Weights of a small GPT-style language model, trained from scratch on English Wikipedia: width 640.
Each number is 500 + 25 x the weight over its row's rms, rounded and kept within 0 to 999. Layers, rows and columns count from 0. Numbers have three digits each. The size before them is the row's rms in percent of the matrix's.

# layer 6 MLP up, 1728x640, rms 0.038, rows 911-1022, columns 200-239
094:516498508467521533500502497466538442490506571480524492525499555514545475464490507498503485497495493495528494541515525471
104:521525515506514530496541519472471511519477497561490505514541526500458412483489533531496515511500442483504514555515514462
099:500497475474475504512497524498511436491519533517520520477521494506491440494543451450504482515495531495482479510506512555
100:562537556500501465474487532474484529546502554523470509517505526509484485446508434516456537543492468456510513527478502552
103:482490534554528539501461455527490476516540492503494524495510509481524537468503510495496495496514491496537540478528488523
096:479472512505452533516499482506486493480558512466530529515460516529507509538482440515520460544528542506473519462465513491
104:514481521440522522488482525461502545480488459518543509504484488522468518493497474524538518492452489482493474524503469499
115:528519461484495506492524492447519514466553500492544485460504452477519475500499515499546482498466484506474516502487439523
103:526444516562475501495522475532538523490527525534505490455494464534503471494476475489537551520498497490514498473499538486
101:533441441539485525514517504508495480502525512499466478574488483474468479447517538508514480463492498516513477482512475485
097:517478481493500519549496522457535579489475473500533462511529498475513498480487516484500563450530512488548500471514489507
085:530504510497480518504519498480524511482495537489486513467480535502486487483553504488476446499476473542520518494497537509
101:478525464542516494460445517480494512485501475461464458486475522509511471530487510472511504488526483500507500490545527510
095:537483489495499507520432521519472511501509466474507499506502489470470501475504510477495459504554543454556471534557478498
103:477475507518469517496517538474463531478534537549473463544467482486492499487521487498522475495465479534538477543457474515
094:517485520481538450520494517500519539459512506485563482527520523523531455493544483496519515473570504496497509486505481526
101:487512505487468466514487517474497509459479551521510478453508492492510502505509499510493532501495482520504453470517505524
103:534514462497502449506487504483515544464496484493485488490488493487510504497494457489478492476472505514532489519478520472
103:479465457497470485536470534496536531478485485458507498545515481517465515512450495508502489481518506474550441571478438539
100:484463519494471480454471551561489524489523500485506527485497508488516492521463496522488478484517500511490466478476483494
092:527494544449514509524485490517534530490529508466493539477542496502493504516508507515486515493536507499494517512519525486
106:457466510505436483472539478465491501493510493475514465494499524524526494508506493534520467453537458500541481528531492517
104:530513495517492487476530538457488497532457441472473510485493510508488485524498471504543497535494474497498483565515486478
093:501510531496529469463558506501490482491488533481473475510529534501493488524557512529492524521519492518509499500481461504
090:460461484528536550476505477514496474480497478550467546490489536494474463473474509484483481517449431498508514503515559469
107:535491477481505500534511486514494513449497486510482466488483511474529484523519499471511490491516510453549506535550494514
104:481515492549489486519505515486504542473501518546519466439498527491485495537482492491488512474459500490495525483499487505
103:525461462510496491546482524492481526511509501491538508524517503475470494473528519508501501487499543488500549532491530503
096:515512496514507519490492477503502501494488508482471484534509451494477491472529508524539471512485514506513458447493493483
104:496503501494530502480530508474469475495510477521524475519508551527548495494526529493522487536537515486489561524469519506
091:491508516523500457468477472522511516536483515494556559498472491504532526494481501477466481504504509462442499536510512504
098:509461470497499528435500492503513486496551498508518529522505564491535558425502489504481478523469498496502518523490462485
105:495559503523494490490524535540465508474508515437487516457488513540563469484466495517491499526508536507462509446473515541
087:521530509465505502511515554510526485477498541466504498491542532465491486486499462446451518520534479480511490532519524552
106:571497496473494495515494513506532479501500531517506527497479517488526511515462469520522531526524518492478507498520492490
098:478482538426481486505477495474488526487455502487479532505486505491494493485529506496484491481508527487501502459483485462
104:513478486516478518445502500474488468514490512444503508530497503482550523477509499480493490503475492483496553503520498517
103:532470486504522451515542461533495502531530517448487517506548516469525511491519471528473483505512555483508513466509498506
103:452535512526489491500487541522514466492515549474505529493508471458506467486512510538483507486516471525480523459533522503
106:486483533472476540519504513489494484495463497504482458494534490513457498499468507512492473495471499511505486499480532475
106:513505428487531476457460509507468500500504472512466492466499465505522457500548475486426467510535514511532508541459522507
104:498496489495499491527534502513556521455523488523521456470528476508486515461527480473525521533523474497514537526518514492
105:488510524506517484508508505497533525470512525501504489483508491514510484565547508496523534461511478500511489506484489472
105:543505499493489526480505534457534487515532494531508471483454508501479490487463493511486529487482507518454505515542498516
092:501522488491495534509572491478524476516472475521511438525522490528477513474475525512473502516471508476469526554485517541
100:485536467532498499484495445524518553467504509515509489497523491467503499452510501437459492500544483499489508491517453498
098:478505489497501526489499528474491486463520506497467489520509514542560527520493496462543468491474500523468523534496493539
089:500494511507530510527489469469521491549479531492494489505524514544467569510485510540510495509528552498462484537499489489
097:484512537531484465497516542491510464518480461501501506513482539474515491439474502475528516485531521527480517487482488479
101:457497527490528499518481449515502428550511487463518466503513501489492518509545444534491507513497499501499451467470541495
087:495500527526462485475557499520524465531483473504493479508512489553520547503534509526506512494501521501512490483485459515
101:513500508471484515516541509484587497519537463499495542531531494524487550512516506474494513498469493496544478485477524545
098:499468529494490520503482533530479504514501468452508536521511510538509535506495496520519474498468532508521493488458506463
107:539463528492535430573491500488489541481500462473517521511528509523509495523500501487497526483469472481483456481469511456
101:556496520495468500481539549497505512466494545476540514500501487489440529482481500517515533503485487508527517448460506489
100:516478502480539558508483512500487503521499452467465526504464515426482510520476495468530500500507473487459507509504520510
093:531515505486493499493479504549497502481510521430469523520493526525500516495509521492526473492519476556554495509502482487
100:489561472466496496517491557489457516486485506492505491454527441544506509461479552475505463511450507498508513486480508510
092:514535511531500530528484491516503471436497505465489493471498509488512469490464537468492494530481526490506501496475462490
103:510496528435505555525474446535547457456516487484540526456535495456540542456498518485523492513482484522525469511523512536
102:477504522451535511522503527470494440477482448531495498489484520516505518486456526497496501510543477487496517491495491497
104:499488465510501470483496470570462461539501477516512480508512477531470495476489504466530490496497506496500477502489509492
092:522509506490463512534523472537503490485530499573491489531443552470498481514508512485464506512481438482539454491490466481
104:487506544537504490479493471528520515545523508499532527484485453498531494506497505542467537532528497497477455448538513526
097:507498501512494491561474545502498509521506507447527516514498503486473504532497496538497497519530489535489546463490546513
098:543484499470522500532515501473476515486477507494510507499536474514497507501511519495534475461475509503519458452493491508
114:519478460506483485479498477528496532482494457496500495466486481510504534531470493487523506504438540489491525520514468496
087:513513492519529507541517525514510520504470567500493480491507545488492530479482505497480547508499509471510530518535556517
094:521483519498477520547515490457471489470527450521525542481530495443486514497487458462503455509508464493527483485485526461
112:551492511535495495516527540476472540499503514490524504537540498530498507471501511497541505488508521486479526524472467455
098:472489521497498497518444506490495480516531540500556503494542494469506504509519559485428477507502536499456505497488513532
089:496511552485483515496518458503504470494439527529445520529481487505484518491493479525511511489461511518484488499503486498
102:459513541522487489507482504484500477480481496553450517464518519466466534511508539493491504475555504522444540479481492474
100:542489508532464404502498462455496518488491464536514469494546456451491456501486484508472428484527514518493495522505486498
104:494433480492498517554492511491488520508493531481524515502463491478524515505516511542528519498502503486480500514472546507
105:493473461515515524512530518519547514505486507476486537498517521472527517538517516528522484511503515495506523505524489499
103:516482509488502482466497486466540461524490472521565499553481494553460500488495533494512529450469516495479492490482495497
099:510483465481506461465537479487496509530463511519509562481486482502513507521469508514561550508498468509511511491501476467
100:494502482458490525505531499494475473467529539482524513522487526490463513495505519507489458528473525521480528445447485491
103:497547477491467518476516535505498516491516499529517506474473467448512516506490518474501469515474528527507479451497462497
103:487575525513485524472459492503543528479561483496503482481536457486509478533486479455486531534498498488497490497465441504
101:476481485482471513514509522494509519567495542477525474523534497471455498487545490518518485486512505528518493493445544522
099:498492517572486507509494475521461491469485529547514533498507517536479511439509493525547489517528530531499504506472502471
092:509520508465508414488479534524481513506506512508560456519479505480465517475474508511438485536533484488527485501500552522
101:518490504489508483465499509528462499492561511462515536534506509525516516522426498468516514520484470502515501510470575490
097:494480497504528510515490510543521545522528474533456469479495504520528498529551508459534481455508480504533497536499524491
094:507499487525504501471540544491513520525451474530466476473510544499504480537522481506499507557494526477481455531528487503
102:504517514504515528485455481552527496465481517519487529476518521534511509483430479479491506493482482535551483516477510457
095:503495456481500497493476487489453513473503518513529497539484464508499505495520519523524547489515460480497470482505516480
095:495519485501498545492480473527495541533535480581488547505468524521521518512493512491526452493514478504543489467468462513
104:512468527512488507481519483500482467498504479507502519463533526476522488490535477511486481548513551509478512460474503499
095:483482492494517527492460542509464506481518515521534490502454468457516503500508499482490461503499509461497472496493491486
092:516502526489482474479457509479454477543488520496545470501515512512479457543542503495498460473473497527466468519491514507
110:536487468513553491519483512465499496528502524546453491479485483482484500505515488499488510532486510528531493523479494483
102:497446527509507495539495518514523470487505506499511475497477501497514509514529491513498488517487483487507534531496506481
105:506516487491503462511468515519481544537452470473441511534496511511542452528483474504487538495481513502555499479485471481
090:530489532491504481506522496496478504522536518526527496524539480459505492486514461451523479481488492518514508520453469508
089:529527491511493500509507494461458515510460485492515488528479496515555470519491469524523528504482491509489531479494508504
102:536504500502451468526491532515512541462481475544490496465479467500536488470456515486497513546538459478525538537479533544
109:576489511533485460509489480480479585474471507522524474526509516471479497476507528575498522529511545519519503545521457479
101:511536530498512546519462530529520470538519491450522428498503508550470489479546499458536454522492462534509460548519513506
105:491514500452498491524505527500478489549452465536490500495570473529503535492495510526477508495480509501499526518503526481
105:523507491516478487519495502478486480527546548493460479454482494502456484548526487529509516476466514470499522518456528488
095:529470480503484500521531488521475498496477479498503490503475480524453535526526537551504497506475507502485506478480507506
110:467484465474482532494483493484532505542513459486525436448487512516476470495502479481508497514479450473493528541502510511
115:479443529480525526497499522492481513541556471546515521547491499539522467486524515534496483446510467489543482474504529498
095:486530548497523479484509454476478483525514550509480517470497502466463471476509506539484462504486518520472495501430492497
098:459502515467514489499541502481516506534463519462483513497493484482484526497492470489498466478462551509541490522456493474
104:502523531500474530512520494495529485510549515573496509472473500515496475484493556495509503558525466519542509534458476509
100:475510524508531475526505531526471477490509469531515495503502503491491459518523474528502503511490502501519497524495470542
098:467504542510499517472471517531503458543521513472525522502518485484527440480495514502491508474469533505512502483501489502
095:510491488524488515526433475472505460519466476495471523532547508495509459515523500481501469483498498487465479534483430508
# layer 6 MLP down (transposed), 1728x640, rms 0.0343, rows 911-1021, columns 200-239
098:494466523504474503496493501508494483478514497511529502464486525494527436490522497518463520488552482457460497502521506551
106:503516507480524496548523507463498490534521525504481471518482528543494504522485504533498519549523459516480481529513443510
101:498552517502526481464498457479489514468509530490510488465506517519481550503482472497458515472466483528501454538491464492
101:532483494508515507447500526522523481489491562489459509469558528505515504486487496486512537467475540518526472532507478474
104:501491510514483539508469509485450470531506523507523498458499485458530519441533508495507491567518492529550514511497503506
095:522456494529472546465536504537496475486463504490518496490521499466494522470494506475524516537509505471512522478505473495
106:504496444459505517496547470470514490499498482508494504455517478522495513446534510536553500534457528471545484486505509463
112:491544486460451485486526473474503516498511484519501524519478513513506496542457514522516495491484514515473511451490450540
101:549489513476530472501509512509482485502509559509505483461490521526522523520499477498482501533442487523520521472517523460
103:482513441511535510518447513452522465449492484441545488501479526500518484498452458508502545467438498523518533459471517500
100:528523508513547506531528525467497478551527445494499533504506513503513503482492481455495554478468437549476487512486471557
083:498484488501516535495463497499517511519480574538456545536498511520472474527469465476457521446526467543478496515484522483
102:480507541490459500533509528506537451474489501492503517483503503505517544475536497486456495478529530517481509536467491488
096:550515481512483490511502496512501448464521517506520511497519500529482504496493502512473498491480508475540524454513476513
105:460494468533555501518476539483481464483525465506490539477475473546504487524497524546501521459531489498481503550512506513
096:505477475525539483482457507500464512507517501482479522499491488489452518507484541498486501480464509520511547505507511504
097:498481460482511468485493493490516514506480481539508506496501510539507486537473510519459489526514506476531476485512469462
104:515492500542516513506510496475470534531543487555536484518503517493486549464504492556493477513524491503481477503544480513
105:465465527505446493483477520448523465515496497519492517449567518532421514502452464500552497465521507498520498523466453528
102:530498480462458485473546505547495511513498463491504460503496526501512502490506484489447512489517506490501483494483466534
092:474502503505506523472518486511499485525495459502512496457496494566491494508490468505515508484510482497501482506534452498
104:526517474521534529536499488516493492493470497497508538511481483500528503516520494471501502515493527546498507499487514512
104:499469507506489508504494521464518474511463512491507537494548499478466533523525488531505509467521502466490505492496479542
096:516475528514486509527498479498525508465501485529470481501494537485464493479460498520508531488458505526499476510503501454
090:514492494496498462519498504512518530517516461491538507518513460498470514491497460513468496519497466504515528513466539483
105:520498444519482494493537472460510480498501546496529467495497460520473503505504494508525540483464468519503477518505532498
103:431492523497478484495480513498512493488472486523534465514506477476497495516477473464523497431471508437512498453474479511
103:514500533463511500546477520488483506502467527488496506492454507468479488557515489496536478485516503479491467442503472490
097:471491482521495455478472525523527468532455481561519455477490514497543514471520477480494503491519491481494498522517502507
107:502507511513420484541514466510544472538488520474494474515462517528478478512502522498489504481493549511492564479537526514
093:519464548499469512480523519537492525482487485522530512528470465458468407490502512466525497496513520509534485490513506533
098:480534496477504486478497509471521489480515478518498472503460524463471490548500523485469477521527495512540506524435508490
105:507490522494506540480482529488479509494493487514520494562507529510492481501511482494499469468523503508523480518501489446
082:479475475494509483524475491450442511517474497498513482490498520546476461487485451484510510494520491533500469534514520496
103:488492488478502479486487537480528490506498538511525468539502506502493495491499479509515498537525475513477520483529473491
098:459557532497530501498568514526490532536494492525528528465481474481456504494532498522513493503452536497440517515540510555
104:513506508449496465519462503533513466541477483505518431463516523494533478492517480520527510462510497453484510487517475560
103:509514507493514502431539468525478493507551486458490550480516496490508507479514497484479534482512483456537496451485471477
103:511493492517488535459512534524446529520504483482530495524484505484472526530499499487507526487530492505514485490477489471
106:497512477502478466517472515485512491457496542509522506496504510491483472508476548503446468457522486519503486476520510488
107:549462454485507457502516524536467504513491515509489464514507504491470494495529484474472532520438523499507514499490490471
104:507521483472496500491500513493473502532489457498518484449512494451505510474502499516524503511460539521506533556505496477
104:519496492478569506499475532507502487490446495463491542518487488508492507465439488444502462533463482476525495514523510522
102:517492485479471503513505483539522512487481531499509493502506529528519527503498491488478527481504499526532507433510503485
096:504478498483493504526508441444473507455504504492504518560478480487478465523460466506507501515521471451497517501520518521
101:496513486517481501504527508448495475521464477484445495491544518449484486510499492473480497471477490506473504488522526475
084:491509501537498483517502489535510498554545537521502520460502490459476523489499495574502482509489496501477486483507498504
087:484499511498495522494524503508514513442468513479518511529504510502511492513509468541535509468517523521545489486492463470
098:489507510525541522480508495477517501489465503525481481507551546512516483485468534479496474502494534534480505530513502464
095:460477518478525519500490500505508510491502491493544483506502445486518502505502472502525510517514543473528484499496505470
087:488515476466488518543459505540543528476509480497471511530518508513492508475512493461520534498483456507471466475487486451
103:533515498516497488485466533491507498513460503438519519495510525528485474509502474519521538493475466530516544522513512483
099:515475502513554495516514496405536456452497512535488479482487532502491513533514514505521497509488498510471492463490426510
108:524470497497498522511528527524492497531472454481486512497497533496509565507485453477507482476533463482485492494473537499
102:530537492480483479500488472501507519459526489519486559483496529550492473492487491502500508479513503514499501467467525519
101:508520478512501495488495538477486513502456498501478507507523488462471528508504500479502453505485484537512485466485510516
095:480496484546497458445515496541547549505503505483535534501411497517475484483532509509481556484504514572519506521477481449
099:539541501518496485530496511500505475507492516515496475495519508513486481496509493499474509542458484537489516473504532539
095:445478501537477493494530500481497487513508505500521521520505522516476549501489497504519497505512507583519479471487455476
104:553540493490490462516542488496466530499440485489499501490498524473475499510472525503475526485484455533521458470490495557
103:527504525486533500489452506499465488499505536453468554473509482522561542466485503495524472488551499496510519499511492512
105:495478514495478499532523508497504486522530522493528528524502472476481469502489500515420508515497523481501501484463526473
095:455484491490516475494468480460511454550452489514498484490507530522470485447502507508482496518481528482502517488461520496
098:499492519481549507518511504507522469461512540495507498489479483499510555532496516548491538545495481515476519476461472544
096:499484513506486500490487555520494519460516452497525485493480497459526504509508485542494531558495472492533475490483563542
100:490520503497501484472553476493529501490469499492515498519482519510512485566520540505530556536464487489538479532527500535
104:464505500495548531487480468494523499497494520529531499511492477540482499510498500506499511483454529444517517430480488460
088:532488506484485530487480471511516496493489455455487499457485464512470514520504485489508489506467477465564501507480452510
094:464521488510555499517500476558487439530487512478511488485472482487494488470489507504478524493517521509474486516514517525
106:499499500533535465528536472465464488433494521533513502495558476488515419511444488511502455504451472511533530486496458512
099:496478489504476496536516531472484528504500561527512487529490489499469494510517497503446484526581515430527492505558458484
088:534495486537494468480504554487497516540466477529513490493509493459507468482507466532472455472556531492488511465546492482
099:497532518454451505517479520523511504530516516481514497513458526502505536518482530476505529472473508499482508503524508480
100:509515508524479497538494491487460483530488499543559503528537525515496489511490466497477517505498441480492495518501489540
103:482429506538473507476544487517489520483485528506486556504491470518488449541494505496490498487514472492499551469482495476
106:460518489468493533524530493530526507519479513522502587510472524511480482517489530514489523531494491460450520484490484495
104:521501498457540466534466473485537480483496524471515498511505470434528477512490543515511476537517517467491507462533506553
099:483515505495484493530502496495491499523560475505465473492526452489494501534493491504491516471501508445461444532536484523
101:467510552501550517526519519473508496529497497484546476487479464517516478486518505494499519515489537518506478482541528493
100:534549491504484495502468499530527487544498490506563524532492491478498484511488504510494510547425536510496499497510474514
103:495520503478482484464479507508538497518488514516515473498531517473494424458503447498443538518498494490494515516486500471
103:501523538514519519494528534556480485556504515480495520475492516522529448431511501523464526487496540504515497509485522517
101:467475488507552540469514493545451537506511464460495495496497499505466503530502507507522517514437544520537511491508492526
094:487484507479483480468455525487442527497523418507519482529498527489545471506484460514483526487517459486508515488483521475
101:492478492519468483501507478538540483458486531490462498512537527468523518493489480453506534530480461508511495515476471507
100:491540499502496499516523521498453517509445517518504559492474462526514554493520503522510511479508493563457508495494477529
097:488531513503503488520548525494465479524492484526445513505516547520500499501527485487496513485475487488507515484483514469
097:476494504481493490513514497494517523506464540505510488497496481510485520468498500457512512574537457543512494499433488516
097:446555508477461474547504470549529476482489503557511524506499499477488521451509508494509510512480504507511516488498457506
091:489507508504505488529484461517517510510485486467467531515477529508505446456508485488497499528498479538487526514469515508
105:508484481507512554461451502490486506484510493527470514504498550466497488509501487496459498486463484510538458497485524468
095:498519457515489503515517469488459506511508492476498548520509470485496528473538534512456544553484491442522491497511522494
096:479530498463510483502496488488508482513544546483495483529468578470482496516511523452493478490475452527499497510440518497
108:487486488452523509511506527449491483470474486525430517530530510487486508510513515467513496493526523538530528479503491487
101:483498505490483488508483460521521444440543521466508519459541489527510499495526485502467570557539510506549483472508508533
104:491469486486473455529533477492492534502516496482439498545510491481495536552507507531507517497466496477495468506528489488
088:463504512488517520493511524475485511509456513499491510439509486505483509571472469493510509510528504499511514500518496512
085:486500526454495519488504467507475502507522518486506525529476499516448528487515499474507471535513488505505518493499526491
105:497525549491490488511515488539481504489477469461462455531480531510520550535509560500502505489503507537475484527484481566
106:494467517513536487527515477485499535534491488491541501479503514492482506482484487521513501416545502501509474527508446483
101:507484547514492497507543534501498493524483528554520471487475512534521531492516498435468486490478507507446534458486491504
105:492515514470493493547491484487539475547503527492508486481477518541548512503508490526519550508520492525518527558548503499
107:475477488493458505497509476488471515495520454546526467495518503502505478532540453490431510511475529519507501492474526514
097:505515520454508467512472546496450486509499461549473531549488543541526452467500468482482514525486490519449496457494511482
109:496503483471458571517511531534536508520513552500528499500495524513530548416522516507482507515475481507515504531502528483
110:490465520545531549474535510461461490519506508506497503521515503535553490526501463509500504481550499471501528490462482495
091:488471490552477518497465490471461445470483498494564527526557509494534550529509527503525477503511516518461506469516497522
098:520471542526488546472495461500518481507512574484484481477504517500501527507521507472495472506536477477512492482479531490
106:464539521518500498531518488549489479453493483518507500469522488478494492529484469472499521491471510500524524494517484487
101:462499482505480529497536516518520510490511470509531512523490521516508468504464512516488466512512499499488517477492454517
099:475524534507515496526518507529472463487487510546485488489496494469485427468527472523480479512481492539522504505550524497
# layer 6 MLP gate, 1728x640, rms 0.0373, rows 912-1022, columns 200-239
108:526545495467478538474511483500482486477520520512507484533496468502531511510478566542528532486471467501536460513561495496
095:523510481525431491497536468523471482518501509497522505502512526515530495504522470530509521540456507507446511488488466467
095:507463501506475522527493492483521506498492478518488504489520519483488486450504482495513513515474460484529509480500490492
107:504515490521515503506465490506490496508511558531488504521495505484506487480511509473482502480466531491461513550536533506
082:519522485490537505469475525490543481482505507562553518488506478505526561497524492489481546492469501499466454482517487514
110:480502506514478480511539501460538482479507510552503489500483507492492482503551471485499520531497463528485493482514498513
114:536498452491527490520529479460508473479511518446513491427477480490490486486517471519546490514485547519479478499518472528
099:510520521518486498490466457499492512476537512552520515508466445554545471549464448484523551557483509511452455507526488476
107:506496513501489493461529475507495492472542471527450481453523508504526507497446503487488540517495514487503515498526487510
095:531493506502482522490509531523506529505477493514458471528515481487511473510518485511497522485458490470487505518533462447
078:471468459472488520465537515483533514524524490472519472518500467490528519496506534500492535486502486515498484464493525508
108:510477474483539492516505453493489520486531506509462512491536502500516463481498491508502506507512502476525461481494491441
093:522471526487492492483498520502523500466506484542507522512497523501514513491434466509516477458495525495479510513491552507
106:480519511457518512499515484504484487515482502503487522454542535515485470485496489477518475501523485478462495535487496464
091:506440510486489470492502511517519513537473533525489494487465532458531514460475514485528523495507519491464491516500499470
097:529498498567471544429473507520501535489541488529493487513473480524516469531458493462508455499486475515552488495482483508
104:491502447446522512475510503447486451485507499528478500449505470550518510477510506503514507515504522492472486457477503499
106:510506515488469480475518476521505527519517457478485530499500511572485503500506474496526520501535538512501481502458466508
099:536504507503471507503480508442507477502492472519475502493530517541511502491498501472532493518481504492517494481511519470
084:518497481531542495450491525463458464522511495547480498517487495541558490455462473490482499495498505505480486438509519503
117:471524502517515500535493490500499489493476490529460541492484500512496479512485488488526500535453494541477535510504485488
106:498503455490461530519464546516492520477501542534506478537494508491482462522493552480476512501525498491485521484501476521
100:501465537487507513540487512481461467527526496532498534512545515494489485543464487451495497492507489505512488522492484542
083:519472504497456496513525518506492525553521519490496492507489502499482513520494485446503488527489454467495486503498491481
111:506471470464492495546501481486525505500484531491459508472518479501474475509541509500536509497526472461486535567488522417
099:512459492482509513496483493535482454501469540486490517485492525509537477465529450487519546542535500491516512495504478527
105:482488538509523511489544453485553496473499472492485495531548517508506547515500501476548504510466530499448517501536495538
089:450490545453460472514541458501500459499538507479539525487517490526532470525515483492496497474510481520495496496502490475
102:510478491486487525526485526522532539504500522538477489511464537516467494458515499518505481524499461526534473491516546512
094:469462467484499486453501479507505494489506547495544480481503469544500502491448485508489507509534503454462526543472465450
093:516501484531524501458507466501481498505501499482471523553458480510530512459446503508513473479484523504484505520520487518
101:486469506508477482492497504560491472521485508521481494482457523488469559516478470480544533556502535506454477476496482517
087:493474544492437532530488480491528459472504501480510490551490514506590495472515508480503520503495540488531512511499488500
107:497534453480507497505483493481502508484528538512513473499468490513540536502466468469496574524482479481525516494607523520
095:522494498530516465520487492543479479496520504479507438474502542475481480527506517503527475522462504522474498537537538496
105:476478506507511496512509510462500458515520488480481482480500502523484489469462498511489503480486488462497484533543496471
101:478503535545450471510483500486503516520501529532511481504498470498510507551503477488516492506521486493496494505550525511
105:436482454455506487491508509444527500475531489474508505505528528507526474487486507491523486510457549506464483536500498496
104:499527523542495497512512490498524486491498513519512510516511484517516475496459504475444491537480500470495467528498514465
109:504499515508476488480512519546504470417515496467455537459499476516488501508487503527484513519523551511509490492504509489
104:453445516488510571504491495484484474478493483486589501480523507515483469523511425482511494502544474486520515429510546516
104:532500467482505496535478526460500563517485482487489530484510481469490503480474466481507464496484518483531518502526531520
100:520515544532477519498500501497525467494510527507560493470464460485499522494470465551500490465459477529478534526501472498
091:529494493504517469510505464499478457501511476494494517481491475540518484509522490490522493526502528466538513491512523530
096:466511461467563504456520491441478475514493488495502545538498484508494484505536526462539495490498537501459469513523511489
096:488506461509499553463514536472470464453497482490488495516518502506530504528502475463533507462487469527515505511518514486
085:520491495466501515493501497505496469535508522497508513495507502504496551532467476496484517556492472496519514527506514478
101:453486476506459503509501473484512557527508541511516518514493460514505513472456513517506497498484519520503467505464503491
098:480510494500467532486479487472494542458513509561477516555450509489513453459515529484524499516501487508487518514496431526
083:488479492566483479504548484489493536516554516482501474558503492510496517511428449532485524508487532515490499488530505556
102:499492509521503482500506502487532547506536498512537495512549524520499560451488518497489512511475506481523483494561519522
100:459477510515517488494528509478515464475507488501502473529519503526505482472472496498513507479501518510441468546512532486
107:492459482497490456497527525505442510497518428490504471524437486533512479506517505496535512515489510470513506533468514489
103:479452468510450509509465502430527541471526511481511492495485486491509502505495493471465496485543510520496495476490495555
101:524522499466503476472504466439516539475492548492469502494490482499528517494539449503548518504533512497478478506525495472
093:473477509495480500482502496517468477473488534479475509470523497491520523513466493493549472547549493501471456450506501486
105:454497470446474498527487522452484459475516456516508515469473484534501505468502455490495469509530507513518481508496516499
093:486508541475519528489506531480518482490472479494455527524530525496470449485489502492553513544528504508523486479507512478
108:488480504448509536459524551509537514504514495458521506510492491507518496501495502504506506462511508509500497499499485509
112:482541489516522522500489504496516509483471493516512491495516497492471455491470517502504529501525552488487439478449438480
113:456459507508482506546535509494462506483511506508456523518482488509500454502498505443506496526491536491420505502479532519
090:463483499488527478456531501478471471496515503509524488523460521468486501475515473467489459508512514486483526494495501490
102:511515564527510458511479471534504535517552517508481525489491474445524490527549485492518528518539513516480472532495490511
094:527464492497486519461522471538452483512499468522482515558498534496503541468512525464510486514474491524483449545525502543
100:500493531493481476487516542520500482445519552483480498442498521484519501544480498452493492490492517491468501468532495539
115:521482482458481483478509541491468485484476478447529459486475510512502515526444503518523491519523510490519517504498548501
086:503507480490496512485480490503524450476505500558496483485472463496509473477544474540493494501509522496480506524475499505
091:475485458509500503484476533496545507490513494479490504521478518515514467500496488527514498496466488534555510505550492508
109:501462481494489510533510507530500465490492527537492496521431458480483433472468482512432485499521509510533492495511500532
099:480495486486492452487536497525522466500496525489510508502441496484499526498477551463524509467485524537512490499535461493
082:509477502447516515456506465462488496489495480513525495496519519501478462511513478470576505475454518468487447493513510524
101:530488495494503526499520481506492528511511491494493502514490481468505510509520473536489527507533519498506490508562497512
102:471504505491538503542537522481475497539507493494491521483509497523481496465499496526539509532498500496493500527514507533
102:503478506536532565460512494528539498529492504483526500518490518469557497516482477490491481458513500480512543491504529493
105:512557517463505507464519547494495543441486498520473509508494492477499477458507489498555471479511495503487500487486490485
103:515515511477482533530498472503555484444509497474537514505523486462442452524472455511498503545532495480546460463522499508
098:502455475493501466496445526518501495517526469486458512492513504519493502523515492507464507482542545478466467537565505478
099:487479503536507479514465504479499527504526489511505549516489456554550493498493506488500465499504479512481528502522470481
104:495453512503509467531516514456473470492511471476460497516528518496529478466500517536473565452544485478492498499495500519
109:474551487518447512483504517494479484442490492543482488495513509471512521453513457494538571499507489518530493517449509485
106:491491490501503519512497531535516488494525519497499520489479490488500437490475454508514471516502470486522498457512518504
101:489492508492506498542471525476518492498495473505549507483497537505509456543499488495492508474555475483497531522525495461
090:505520479506534538540504492484522516456501503545497481498489491472492510480503498500460526478513476499477496524508478492
093:502524460515484496502526462502473483515543504500476514528462493518501497539444506510520513493487480505547493497496482524
096:478519480474499499477484481503523552444538512509487523485531490519482517484506457502525526522490515507552463511508489542
092:490467474478474455449527528494498505475485481531466493515497489527519483523526503525531456490500452518537479474479516490
099:497495526502483504463491525589507479461479462462492538524547524519509497462441502518495498491499499510503491513449513472
097:504500482492530519505519457463495484493490492509458504507488509528483545507522493508500544498473526522490496480552480543
094:560470498494516546473504481514502482519574451489512509492493502515517515487438516518528484483534518507503491486514533467
103:482494507462463535493482491511475489496533490491498562516531486491559495530521521504503499502528494511520494480473493451
097:489520472522486514498506491521465474479506488482492538518541492483508514524484528497517487477536483520475510492475496469
090:506487496521508491517453509522520492471477494493538488510501492506488461452511461505512521487471510481517469480532453498
112:531485467510558505528436527468519499513503523540493492449529493482473490532513491490495477533505553507505482511497541536
108:535524459499512494529523510458486498526495467491473488546464473521507526492505520536491441502470468512517492536518504514
105:532466505497518499505483457506516525508501499533492509513476471483548537523482508535485514509486455511483495482563498482
082:503535550505513497478477518489502501466498513480472521458515501492510498449499482462522522472501506492508491539490494509
078:542484479510525516472532552514529510518463502473442489521484504469449489497501511514487480468471450465472529521477541498
102:476491510532498517487480505472476542523479511561487518502499473521501494494501467483531504514515476498500512493547463503
113:463479530500462491492464530477494506495453463506490507548525521512488519491498513507487564557488520523536485482533476500
101:478456546494463479506500506480508517491531468515506473456497536477497486503513507488461513498525520519486511452466497440
104:467472460487487489497520489498480522464496463489494491466472475523488488516476500465541515487512511501550510423483485549
107:518488505482494514509504525489488517531514464483481473500506476512500490529494485508539500500509466516441488532496529517
096:517432549506472468529520499540446497498529483517510508530503483475484461537529548513544508526548478506478488519512543527
112:484493482504473524462538535439505487431489500522523512501488468482511500482514509477499511518456495490515482474503478452
112:485477494507499508492501525533503465479525485511490499535494486542525502464530487492508506499477511481504502501494518485
090:497495505497458513490464481501506470489489480524507551457485523491549470549507511515496504493474460530488487466508512476
100:514481528471525486476460508470497457493474501546505504505476519525546500505448507469515485470546502539478459501510453531
106:521469480485498503502510503476510581512494500506486507499528485495469528516510508522505480472492520494532466482500485507
109:522492532518535496522524491487472490521499491499525498465498522524498509527506438514494463532561486447497489482488535517
089:483542553500471453502470490539527514473498502518481497477523469528466459508501470499452494506483513497510473465490511489
097:517509517490511465487530495528512497529471503501437517481515528535488514529534539479499518493531510532481521455478497516